Part of a small language model's weights: MLP 256 GELU, tied embeddings.
Each number is 128 + 32 x the weight over its row's rms, rounded and kept within 0 to 255. Layers, rows and columns count from 0. Numbers have three digits each. The size before them is the row's rms in percent of the matrix's.

# up: layer 4 MLP up, 256x128, rms 0.0947, rows 164-188, columns 0-127
# down: layer 4 MLP down (transposed), 256x128, rms 0.0636, rows 164-187, columns 0-127
up164 098:113176159098143109178137117158109116134091134134151125131076070096145177175149126108136135145172114138144145102094088181085090118125186111128144149172120123109086152105171115100117086150096086129158169138110171171100154174125131138088160144078154100123158091149142142123144106140144104170146111060047137103050073090191134143054136118096090180132167098162112162195148070126133114109158
down164 102:112113142092167146088188192113123092097124049137128103132198107098133146100126167114103069059175111084178153160150088166135162095110104113122127124114112147143077093124102116127148191183135166140193100110082089099103091134124146118123169145165134108129159141149116124121076152155108145137073167090166098093125110131124130150086151136163098149144128199139186095134101112085204110117187
up165 099:114137154109131121119138073093190104133176119153142106141137169108138086146128098134063145144096084115123064178113094096133127115168137109104172154076084067115145108085162174132122165113143127154107217142096101176120076182143139122185168128164155150128158130101147142151134040097128096131063046122131100147103137157138132109132156151180112087141155201114144172119186110144147104149126
down165 102:121098130125140099163163139148166111124115155123161095138198149140092136048129088097098191088088139140102126104108122122099106122188127160176078138120098173172183132135159141193123137155137125149112153117106149112145069135064147170117123116146101125076215159139089076139163121155098126173168108194196169124132091176117096131157077120091134119089087119122118088081089154147114094086120
up166 104:091157125140155114085156117104151168161128105118125113164129064078155159161098130130164074088194083162161077212130090124172184119141162167150171044146143134126136106150189132162086107117114062105138163130119091138148108121121147141166123064145133169090154163169094140133121089065122115155063130105144145157129136088134148153140186139077096133126100079131067125116149124154145087158115
down166 098:153156152103087135124164145105154111165193086084132116105080133101202112140107119158085170168134163127127086074087123135036095178140113143174156158100200134131094110118155164101100129146118159196103133144126075091181175100040111170157127132124121075140071165093087123135102149150143110120150135192146121105144153121089092162107144119175154120102150096111137098124111126161182116136113
up167 096:092119097149084100075129104091131135129120134119137163125170090071130076136154085124129165070147075126096158139174119158161132123092138108156119114147083103073171101135148132160098095109186138128109151097167127146121161176150148169152154051151112109102131147133190132164089225133091147154186103131152166154063189111064136115146097096078175134154116177115127157120164094133088101092132
down167 100:163160155107140178135116112120139052154112114183137127161110116180153147114126126129148137176101166161068112163137180144127127093135127140109098170146158088174169099075088105083119113243102127086099092126112091123121138098102086074126085139110207155172112148114112164070093132155159147085125149135079093103178124108106139125152119148177125087163150152136055126153109104132115128189155
up168 099:098147114092184168111169113110139122130161125055145176138115157122137146127106150124183135167172116185126107131146118109114152146135153132077164174121079189101196148131157131130061155088118054065094122087131206129126099135082101131139154138116090169140056113155109171161140107140127103123160123080117168117158163152137104111096084056184142126131120134139168104181101089100162138070118
down168 095:137182165091077101108078160160141122149151103121164131119116101098153146087108166141121186100114133116139135180152216111111102131081105137151149164112027132116118125091143119043128121168174082130079117161176088071148098155106113158183116119119100103128140131121105136117151133156140199180134067112160089152136138166095173142159146102108085130096139121131164195127143126157110077104076
up169 100:111059116116115156110089125126155100116136108154111149138135137137163150093100126138135181085096110119161143094199122092164127090117156088151162119138099069162070158126067139090077185147162071117132158120148153160110126059210165165079124099116152153126132152093136126203176107107097129144112155144067141145096076206073109178140143129152156095112109138138054136131130156139156101146132
down169 104:095086135173123125104166094098142095142120142139113147134133131123166115154114159071134212159166158120141133128189126120076128122099040082115090148140066173098118118094114160090092122096104143158166158134132123131150135087145115159143095139182145122112095103207164173091149129182099090148118111085205108133110132089119121138095115090149104124247092144077164103124160108129148167120122
up170 098:105172187147128084121158105121091159155126072155172112109092127127127124100145170120156121100129152123088130117133063123107103128150127101104100148174179167068099117114180121098142170133113159102134098131145102118109098109110140113127071125118149172165169123081107080091093182113107117118142163164142100100199096108107120151164168235189106081143144049149143182087121143134114149077190
down170 097:182096158146149133133175165105090109100135133137152116159128098113149153115129080104181119123167165096126114165154186068171107092118086197118118117143127149159134143169074171144094105198100179056115142083089127097093105185145060131130155137183115084118094109076113157160078105103148151128086150092134143130104160164146114161176100104130104084142121181147174134109085118171104110073163
up171 100:122168143072115121108097097080145147136092093178148099158121114150082131113200098100152177165136101160125160192119132121114139134131151076111164152158111087112159106094136152138165047151132117129052140103100104154098149194095157145129120114143169120165076118105172139137152084162158134114114058163178145069125120162182070105102165151118120124100068127115107186057118147135170108146161
down171 110:159103110118099182135137107158131101174157145109148089139148137166155163058146180127121129147152087076127145135138193094185085125089135147091069185166136114115145128111144144153155103045171168183094165169135158096095108107157122151118156105123126143065098130157099100114128069160084148134139146076112136142053152152143115164066125167119121126106088125141208101136087122118098168079086
up172 097:143125124083131133164085130138076125136072173167132124064114087098151164115135092101080155105127145114196131129085090193100114142113157113075163099157152153180120177186100103103091133079143130090203210109122100169157200098135129154117129122122146128118109156090069097094105193125143092154079162147169157160114148139115133158127098161101107159141176096084096145177154125118141150104118
down172 100:133178112155103146144171162106167148135189078117156166092105186206143163145165083134160131166131128161106104082103184143099110107149137108124108134101145121113127128076144141081175129130062120167081146144081152077158108179159133103147148116093161100164118072080114175124112121140083160159144140130040033114113128139107089111114124125134121179107113115113209105145071156118115106127128
up173 104:121151116130130145167069141068122136092090112083084169153109100094121218131091089141118193114159153103085133094136157115152154157126075165110158104115140142150128073121139161139145096081172171154129142089115152125136146080104127113146126151166103117100088094158134078155087180111102115132176132138133126134118231124143088148162135156147138065115153193131082107183180054105147139119082
down173 101:170069152112120118111156136143033150146157106137133129112116136081075111128146136101172113093162133110159157155158122140096160141096142145106131180058130111084132095164135106133152150202100106153166064099150091156064110126170133134131101134121127145090118075147139111162139106126169114145082150147153131115099093175120048088104134180155122235210113078092146148133130125144138168119155
up174 098:147115101153207146138125120104134195149125169187125089063131153112135151127148115127142183111094138184167084172113110070117077174094146120094109081186160158077193162137134133154117075152098107133122154149096152121179149135096117105151082095091089154147131098105153118160136114108165023101145122067136126127127151082109172164135101101148150118119106073125122112181151110164121107073108
down174 101:107166114152118132160130120135092092090112171151113168101090132139140131154128141155110196095106123180108168093141166141144119171130093153144164113142098083112081198087084125173146073055122179082118119088081114055116123134130110144131070207147092114104115171109193126190169116142132141096165117079185108141112086130061138104093101127085135157168146131155138123119081132137160134164169
up175 105:118128109154151161107172155076137149113167090108086193127123089137168107133197106159199137115149077124143139083129099136114121087120106122162148129098140112097147143171168112164070121096118102088056175123096131128124107127164122184136151140098091196127156071135160077076122070055090186160100105129145104137174133104155132163128122163131112110084107179098139170095182103134180154141169
down175 110:128083117134152086087130131093108114132104192107145138088164169092125097087125131134139183125057079122154149127101122110172098131142165068149126129144055136122124177143136146179139112127150079164136184132166131097111083142137148120161166118125096212121105120153092132100172091185082181149182138134146150102121116091076129160124153140037097189141075098083164111140127116154180170101131
up176 100:100212172095124101113148086099137180189122134105145105129167113102179132194140138134170087091135120156193162168173208123051050155112095168115064134146112148123112151062165111098144131069148107150116117158115166154124168139124168173086129106122056100135117118135166123120122121108092134132140089170128102117131089156139102131092115130066115141155150131142103133061135115164152154110143
down176 102:150146066159130080130151119137102131141111156097103126141177069092140072163166159052119172110116091144091157147117105072152156101119165140116102111078134112099172101149183151121092126180152145130193151153123076185093114081164133076199168105116095116110093126131109137115077116136119132153132129091107081116127174095159141125108125095129177156192143097104200112188104169183143138164142
up177 102:174124100071156107075096128112105192145135085157104187170139134115113100127124063109146159178141109082143132140099093114140106162132118130141129102115080076061136115161131160090045165168131087121154110078126160142093136134089202127129079088104124158124193126139092126142111089093108141137172113163142154159136104165136101127180095131211118099130148154152058099172197135140109137147104
down177 091:170126101148134124136136119117206145108131117140136099159113162146129110107120157127119077095098123143166099124149159153106120134096097147076137172168133156096138155132181118192186169148150156090104109103094068113156120072141108053136101187128172098186142140089233109116112111115118116132178122161092123132178089137080136118128170126070153144136113145080113129134074087151040157107074
up178 101:128193157077146207093160052079139105098068103109081139134141159187070061113118110097101151078095152118168079145126127142178128119157164091129140164150149146126079109137146122154110120149096132126108155117112115156120141147105163132139198092131132162105170165096137136138093094116158119112079155115158136125083082111153155159136108124071140166180094121144110217098107078166176154132163
down178 100:175076080067114113198130156185100108103126157132129124109150128103138159109155135185136108107152140192078138108135095070104158132088091173118172107127070150131181133151077121084138216136128142110122101136148089134120114131114146188147079146114151114084130113092120152150132115121178205113146173151129139133126131106125096117120210141131102077107175190146106070102077140108079111157094
up179 097:117140116109158104164113115160144074117069131144129085157221157136134130076174154123106142097164115112160113139093078124123150146136081133083144097102129144106116154063097117154127146145157125089120178056093126133170126094131138166152175101178177085124162146146221088167124085080201184166110114152111103150140114181078075160095147124110151129149142133123058129100141141107143095116102
down179 100:189115158130105113129167143122130163169155185083103127111069166062106070132136105162096194078144192168138087138193138126184082072142171101091140143109166074137136139119139151088108074104160149126127140105097121144110160131134103094140114141109100138147137100128064158070061167148165120100138131091069144137125114088120191143139081198157114130101148124152094161117131112172144132120177
up180 099:126174153124161135185138140160182123096068111123110099106143120135154149153087163152131027082143103071112136216087080110105148111158119163126117112154141107139109138155123155097152186114155139148177124081161144110168119127101136058095113104147135147122165110123213082192117109111116086188127117115112143137136112168098155112059124157135171093097141077144094107110112116186128121064151
down180 097:094100176127138140116134124126129090049128115128112174144131114118139111115121084137128166128098154125172161135118159124119159173133081109167146077099187105144110161152166153162147099108139136126149111100083139117088153142124181121159071091172128161087127114118157133174222124123133147127085100142166167182059119160137150166101060051127134202171060125052135103085165122123153153140103
up181 096:082073163126107110105126130084107141130123172117086134100138103122129188168125099159170108091121094101139150155059090076108158147094089161129158172085093133109141119227139214094148122099131137092102173142154134135121121181168142113150120136111114124099127148165135160189128170152161153078132188134117065069127100089188106127165129085132088147188128177119099150167154099112137159159126
down181 100:120157151159148104153163140175154133140083132134116104206076086160085096126117206071085113141152112210144102095140163139088131146146122151095054131135168078077126096157135143096126164138057106102155139119149126115125136097125114151144095081103134128131138090062169081105135095165074111192184138108161143142112169143086147154124141175131143099135150138106155070169102128188096164102143
up182 101:161137167099145125072123116156163094156069060146125167111146171117121186145083138156188137103137101124139151142138102140120124136133136135105128112071200179137204098147119160088123125114111152132133151137165189084175127063142113154156095073111080105141118081136114133080160145112138127095185161084095157150129143137089087135148130097175134124208182061098169102147155078100146108085118
down182 102:153145137135100156192144116098114163102168179093146133186155134140214094114140130135077075131096198081123116159111130108075134133142150127179130101140087118145114131161121094131129150153140085148112124100143070130074075162122108133121058235085176135136117169077136140121111132096177126103036125157090140113096087151161113087145111146092110116161154184141122153129130102116136154123178
up183 095:063134109116196125110134117171104155118195115167119164105128116072080140121137108128108123159119097067142197140056088144117204133131192118175135124150166199137118120111136103096099146111131117098121104083105150136151135145114127129131175112139127180132106130113081109136150048095126133164114201144111112118086116131135083156122231059105159165107118165129113175133126139163105168135092
down183 087:143177144158090155145129117166138140130109126095137163089118181155149122109135185076146161069087071136138125115155173112132159155033130163148204176137140088157144118100153119138139159144116146096050023086141153160121121125138123095129088128140061170131128096164145107159148098126151057122125161090141114129133133103161186105112150161203134124094141122079069139140105090123115117115133
up184 103:056180068074149142113139165147092116106113150122089080099125112055166167139139120164104140144118124091138166148149122173120130085170162144139108103125175122135157086156154120093121177141083099115106199116094162059132142135101122108101108144171207151133163172128097108165095182125112104148112123148083110172136103091180132133160172065123154089080136083158143114161130060159143112180120
down184 105:158087142136124160154119106153113134111142117125133146098139093100126142171156108147106108099118068134156096040067150089147143176078145176113131132121083104135153154131118094112158066144114132109119131140156185181097130200131135209079129104088139172153155094152126136127171112084116190181155125127034170171109066118102159091122127140136161184067126116091097107099109180151126141141153
up185 087:131086095148145153110132099124124131112089116183147180076143108143134085139144143147120100116112107129114169149123140087124131160147130141062156090100159100154130103120174130103144111126100135029157210187157151079074128124111104150136146122136143199109062074129147113102164185147094174120142111162103085129159153239120106090110142123117168137193165106160119181137136095112143086160115
down185 101:151109205133222146079133141139113125056185171124101088178100062195124118119112096084116097135153082119178142188122153138096157141130094151136074168130088160184163082108197105076125098114130145160125113107162089154154115154156145175115106113135141112119119169113186107122115148137123156054125172093125152140085134136151152107136159141115113126102132064144098084099116142135105137123077
up186 102:065120192134132134101109135083071179146128142160154087157112076134129138100159139097141112141097122100131128123070140171099095137110145140137170106133117122108165105079163100102115171162145086114119093152126158166164158111109148148110071161167087178123164090173086068132121156104165098088060133151158101130101071094133166132200171117127149119103155187128114150079101160163145207152060
down186 105:137132142111115165141157149170164065102118144121156134146172166132073138154134118199167103099153185172139123102152143144139137080115114110115119133111129109145123223131151184129140177113130144101106124088180107098120152099157115160099102065123141117105077113053141126107181085166125128168096101103141084084147128196062135128143072186100101114181119052168114080105132078137110149152126
up187 102:163174133102091134167137120060096125088114163095104120151069146114117084176100154134108105083136125113098090119116112159156160103099133141129159090101162095115110142118163135120117110107115124159117197087142112116102116070045250137190126160187119172116123144108123128152132144168151086089081162137180109152116107121126143112153194134057129135109135097130105142160203157134087165107160
down187 093:113092102132162115096150123176111131079149128149138115129188171133061117130144128146098095071148176131118099122127128172093172111171146151125118182121101155124159152071085125125131172124143106147119130184119180117170203084160087112135142067056105064097149099192197106103094163145178170114117112143086132128113119140136148134086156134166171128076118085131117089190102163121084076124144
up188 100:087129095094163084126130139097179063136188173094126074100093130130152150083190137094135171117136151171197163098117139174141110132129114095152137099116082133120089151161089085159134120082107162167108095130131190106089062094110120159111192132149105158119108115146116100183156142160078157160136111116087177076184099159088121115151109090154155055166109108114137144118186127142111156161149